config = dict(
    hidden_size=256,
    intermediate_size=1024,
    vocab_size=8192,
    attn_scale=0.0884,
    bias='none',
    max_grad_norm=0.5,
    schedule='wsd',
    doc_mask=False,
)
Each number is 128 + 32 x the weight over its row's rms, rounded and kept within 0 to 255. Layers, rows and columns count from 0. Numbers have three digits each. The size before them is the row's rms in percent of the matrix's.

# up: layer 7 MLP up, 1024x256, rms 0.115, rows 205-224, columns 0-63
# down: layer 7 MLP down (transposed), 1024x256, rms 0.214, rows 205-224, columns 0-63
up205 098:080123150071128142132122166112153119119128065132124118060118166145163111150127079078096180119113089138142119185205151159091162099108089143160203134112183085143155136076070132152100103191198185
down205 088:131129079172101173108153126159095190166186107149160072141099138102123132071141166130154131142153195133159141143090102120139078072133071142141115107175097155160134097189143109082098089167108149
up206 099:114136179128181101143157135085122118100104087145113125123121134122051099112127107164147082108139115145076089190191144077129146125161129106119148100120084130109137174078128157076168119116118119
down206 102:149071110161172102165131128096131123129150151156112146093144120164085144089106069136175106152122090150175167066150163128193151123179103137130119099126161153127143059120120127089150163162109102
up207 102:120184151102085118136092122189089079088148112075139190138129120185157145157112167178156120124128111106130168126197110105164060091074119085142175126147127111130121154086130117135117098135046144
down207 100:191106150089103157146190129065191156155158137129133157111112139124156149120164175065215175181124129118160089128139166138157113176148147097093115141129077093109110173123149118103117162090145123
up208 091:111114115168124203142121121170097174216186117137121137116082068174183045089142110157103117126111183097105089146118082126094150123112109180094163116112165058117108141075115102119132133135131094
down208 097:080151127140121085121085150119193086117050191127129054158120162064137085168097137123077107191159127152197154081165164078151123131154163126159097140127121108112130159122144152116123128147136102
up209 109:166170184162156119123087123166125066120195146141110085135139121116108117108169150167132117071151149145146164180155162115130130147140113089108100100100096146209098147105043169109119129125120138
down209 106:108131056194132078145168118091090107188127145128101114133095091113092146105114127188094121141127187127157138186038107075176117159081138169098124159132124171080166127127091159146180181129110213
up210 100:167117161068140126120140093089110103204081112204093106083084121123128104141138098105118066149114111157124166116096149121122158117141134139098115150064150098109098139175182214138208104120144161
down210 097:117095133145148167082155085104185128082066150129109198111152155204122108128162215075169108089170093140113099125108153142119120138154076118126121156177068095152175111143138163173107137099147114
up211 107:130104139111147089158123116130122168139171118128137123173047136129180088226164125133141137078193107136186143149193116137120163101182100145109186122069104147114127211139097079113067130135115084
down211 111:178156121148079199138149187114134109148149148114125164080203140133125113116149132108122153126146165127117198109116126149065148170100114109132127098131100069156117170157179160089136135114151156
up212 096:064110171097101146158147109120189121156159110106135068176072130105078112147130105227124146136075155093186090131122094184151122157086131094113164108074107150186174135145137098116145065153116058
down212 103:144120120161128160091108122137102112145168110134128101159107144105128133135137106138118118105080084089128124107110107100145120122114134131156158136154084169149112108126222120135219123103178101
up213 105:113128123100125086118132133093131041151152158082129084142136136119096130171140152132167185114161140167116103232150144109138107157091123125098131132141115100160154048081111151154167066108116082
down213 104:096081127113146191130137086121109152086106124133093136185093060148112138105137098154136148072100167090128157106137108165126157094158131196131157129154123119078067097127148105113099136175103197
up214 096:134113113135133117118170129117162127155127125180135131110149081095164129154140095160137149066098115108087112119188114170180096140129128138153121155175123112088047134143135150083133100132176140
down214 102:163127149176177162107154137137126148106080101131076132114099162156104087172127146095139151130132120127129107108101133124108218129117152154115111127097144192145098161139218094156132117091083163
up215 098:142175111089133123111111128113147095127078184150143100089135146094150176162084123172140129123097115061152111117153096161128128142085094152184125170120107143185174146135103145104111118125162140
down215 095:142157115105153117086162103175152057121085127164127156165086145113185146183166083138150119152157156118158161109170141117180125101147130196136109100086119127110120104229172166149189091161136179
up216 094:175099124074133049130091145030144125148112114148108138082163129136071102127131105157159142125097105058160153183123120098140082174136144135082149114076099122072126119093144117117144111164145079
down216 096:123138102148110088091144084123154182091140142164129138117156173040151118134097136152133106122169118150110133140141104108095145157143131109164087160131126120186147128102123206146058073121159111
up217 095:133136078137153146108114176123143108079141185090089124140103153097101145067113113132135156178127112107117128048165143139126149094174057131129116099100174074108131157144175095124127174088108168
down217 096:091119146097102094116184082133140157102097078077118144136105103158111101163088103176129099080100130075077143141159121124150134135138116107126122162155119136075128125157112122148038120096145142
up218 102:149150181129166148139119087135117043090097053126117096172178109068136101043117156102109115151142121144146147088096132120236124188097138118108106118082062082167101134162078144139124087165132148
down218 117:133122129153135114102149094104067143059084106104155145126128035112103146107163120166154135186055147123125115107069100128157135149157137067126149084116060063176160114173093159129109100091114089
up219 098:097158084105131112180156084123138139139110123198133148075140092135159172089134134076140100137072100154099129138128143085111121101135197179165115130082142172094137137093097088093128138134072134
down219 102:064147182110101104171111076128151138086138166117172108113106110105126160094117107091092094136188127212112143114017162178123139155085137137105142122126142177143199107135098149138156092088127104
up220 110:127143111071174185123111174091155177101172126135132122136154079124102067121194143101159107149074182084133163108108141098164152160096149123102118119094092148202118102062144187097123126136099153
down220 107:161078101160159165132079104124164107147145125128102151134135109124044097147149137109145152112173140127160113095107149142128147119187157121086114149125159145127116127122130129098117063137150094
up221 099:117162052105151067154083150148170104163139068141170118158145082141156086140051163094158119131080111127085123147154099120063161143161097165098120109118107129115176121147130069085129162181154111
down221 097:130133132102111099166157120113105184131126128125129160132143154085158112129142096115168133094160125170130148103157059125106127156144145190125092181159190148139146197113162194088077113121095141
up222 102:198117099069177175116102140126183163069042116125096130102048152119167070163153097093083124132141049165162144138145160141118126105140093139104119169131138050110122112106117158100190131134194065
down222 099:092149125119106115100153079123103125125151162156137199153086149122112077197149066108125090100131081098153107138213039145166113088181113213159124102100162110132116181099155163098203125105103111
up223 109:081149126153109106108049142134121088092073114111102110100117123132099101167115169107106191163153126109106162114186131087150105102125136137137067189109085166169117162171123146121212095118157086
down223 101:147153069133113120087128119125095141081191101139099193074148147193173108097106160146147121074103161110086141143133068147083122060128149118128125127170148151123097168121120179148113134135109076
up224 103:188091147106172149160123138143163115159109123177203106107136138103130065136155100153138141074094118166104085117143119132108101100138096154159196115128121072124167105122084178123067120151121151
down224 104:148128134145175140113191091151084072118117106122093137123063134137093135149112114108151122217141112123151185096097124142115075126142178143126121130054104122073121124126155121097184097090120079